Weights of a small GPT-style language model, trained from scratch on English Wikipedia: 3 heads of 32 (1 for keys and values).
Each number is 128 + 24 x the weight over its row's rms, rounded and kept within 0 to 255. Layers, rows and columns count from 0. The size above them is the row's rms in percent of the matrix's.

# layer 13 MLP up, 256x96, rms 0.148, rows 242-255, columns 0-95
size [102  84  85 104  98  99  99 103  96  87 104 113 102  99]
[[134 151 150  94  93 127 152  83  95 124 176 108 134 167 119 159 133 117 122 137 180 129 113 109 122 123 129 116 113 124 145 157 156 118 122 131 124 156 102 127 135 155 169 176 127  74 145 108 106 108 131 129  96 118 100 134 101  92 127 143  72 113 126 132 125 154 121 143 106 104 140  74 112 129 142 120 147 149 182 119 151 125 113 101  72 100 137 129 145 103 121 132  89 134 111  99]
 [122 148 151  84  90 114 136 165 137 112  98 140 136 100 123 122 150 125 139 149 104 142 134 116  92 116 124 143 152  96 129 141 118 122 152 158 141 113 154 125 152 137 168 152  95 161 128 106 158 133 133 119 162 103 147 144 106 130 122 140 144 154 158 133 109 102 133 108 127  75 153 148 138 118 158 140 128 170 125  98 122  75 114 165 152  97  74  60 140 131 142  98  75 115 139 149]
 [124  90 137 102 157 141 148 148 133 113 106 143  95 171 107 152 129 119 123 164 136  81 138  90 156 129 124 136 112 121  92 125 107 112 145 150 100 136 119 130 146 107 152 104 137 147 112 116 140 139 119 134 133  96 160 150  84 195 132 151 120 113 124 135 155 176  98 165 149 100 144  92  80 115 114 117 109 107 135 151 112  90 130 127 113  98 104  97 162 159 140 140 160 126 179 152]
 [ 94 127 135  96 123 106  74 155 107 116 114  91 113 130 123 103 137 135 146 125 142 162  89 118 105 112 142 124 109 127 176 129 136 186  84 168 140  96 130 162 107 162  98 168 130 112 158 146  82  93 128 119 157 102 102 111 127 118 105 137 186 132 187 160 111 145 160 145 152 139 109 100 130 125 110 124 124 132 102 118 127 156 118  95 147 146 120 142 131 135 128 144 148 146 109 141]
 [171 131 118 109 141 134 139 134 156  98 122  98 129  68 151 129 148 105 117 109 131 139 138 166 137 148 134  92 143 100 127 127  98 169 142 130  97  89 119 177 170 129 154 116 112 160 153 130 131 126 133 157 134 126 154  93 115 131 125 122 143  81 129 135 112 104  90 106 108 103 104 139  95 144 144 150 108  72 100 145 153  76 147 164 158 146 161 132 123 135 100 137  90 126 164 126]
 [133 119  79 113 156 115 137 139 118 120 130 141 147 133 128 177 119 104 109 147 134 132 157 142 182 112 106 133 126 118 171 151 121 119 131 142 127 152 112 122 118 122 132 103 112 139 133  99 100  70 138 133 176 151 144 113 124 181 153  96  95 111 143 161 155 156 109 140 137 116 135 117 131 132 183 141 110 141 119  93 115 124 192 167 152  98 117 145 126 129  78 119  87 149 139  86]
 [102 161 123 192 182 131 143  80 188 109 141 116 104 113 179 160 100 132 137 132 158 123 111 121 115 134 123 123 129 123 195 129 146 131 134 136 127 133 116  97 146 102 123 120 148 118 129 156 118 146 123 134 140 193 104 115 145 137 130 152 143 170 103 163 103 159 103 132  89 111 111 129 147 150  82 134 124 160 152 160 109 120 111 128 124 127  86 150 146 127 130 124 101 129 125 141]
 [122 135 139 131 164 126 179 150 117 102 114 134 114 130  83  94 149 130 115 116 194 115 129 152 102 153 137 117 111 110 154 140  96 164 153 101 138 113 105 121 144  92 163 115 120 144 137 128 119 116 127 112 152  81 164 150 142 137 137 125 146 163  81 132 153 165  97 134 145  94 110  58 118 116 120 153 131 121 132 157 127 125 118 143 112 121 100  83 129 149 162 121  89 123 123 174]
 [120 119 108 108 142 109 105  94 157 132 173 147 114 109 140  81 160 112 136 101 112 136 122 118  92 175 137 173 122 112 105 118 166 182 132 147 120 107 146 165  84 142 108 132 143 107 114 119 116 119 142 204 130 144 109 178 134 104 108  99 131 137 135 147 127 142 102 135 179 140 130 138 122 140  87 124 125 134 144 119 140 166 109  98 139 101 158 120 147 141 110 119 107 153  89 102]
 [142 101 121 110 130 138 131 121 112 143 120 121 106 158 166  96  76 120 106 149 100 133 127 132  94 131 120 132  86 134 125  84 119  52 104 116 161 176 124 110 130  99 109  97 114 137 122  95 115 122 133 137 128 147 117 105 148 157 120 133 155 199 113  97 131 118  64 132 130 114 134 135 124 151 148 185 145 121 163 113 141 139 132 121 140 125 137 118  81 101 123 121 173 135 117 133]
 [ 70 118 173 127 124 147 144 159 110 157 160 123 153 131 113 121 119 146 116 107 135  94 110 132 113 152 176 144  99 158 137 135 161 102 140 222 130 142 131  95 122 133 129 116 109 101 129 134 119 110 125 119 114 108 165 135 136 123 136 135  76  90 121 118 142 126 133 161 128 138 118 110 164  94 143 160 140 122 116  95  84 139  94 156 110 122  85 133 131 150 133 128 122 159 148  85]
 [134  65 129 130 109  68 103 117 158  87 103 122 172 127 117 108 154 105 135 118 156 120 104 150 145 164 108 120 157 146 101 110 151 138 134 176  99 134 127 103 102  97 159  91 169 134 124  84 112 110 115 152  98 136 149 150 123 130 132  86 145 125 155 146 127 123 121 116 141 134 122 149 134 131 134 147 120 111 117 126 122 157 117 115 118 146 114 140 134 156  96  47  91 152 149 146]
 [128 130 182  98  82 129 179 121 121 129 140 118 178 133 135 123 126 118 122 137 162  95 135 160 147 112  82  96 142 111 152 149 157 173 131 159 151 101 152 128 126 120 144 151 164 109 120 101 121 107 123 133 124 159 126 155 102 108 139  93 136 131 161  78 121 104 115 124 111 125 184 151 117 116 129 122 144 120 111 137 104 183  88 104 132  93 125  84 141 116 131 143 132 131 128  79]
 [123 133 178 118 129 148 134 160  92 137 138  96 108 135 146 126  78 112 136 152 110 147 116 153 140 121  90 131 133  94 137 105 131 141  89 125 182 169 141 173 169 100 126 134 122 150 123  92  99 156 130 137 127 118 133 141 116 126 126 107 173 103 146 155 107 143 106 180 150 121 116 114  85 145 147 130 116 126 164 159 155 120 157  99 127 176 133 113 121 121 150 119 144 137 135 198]]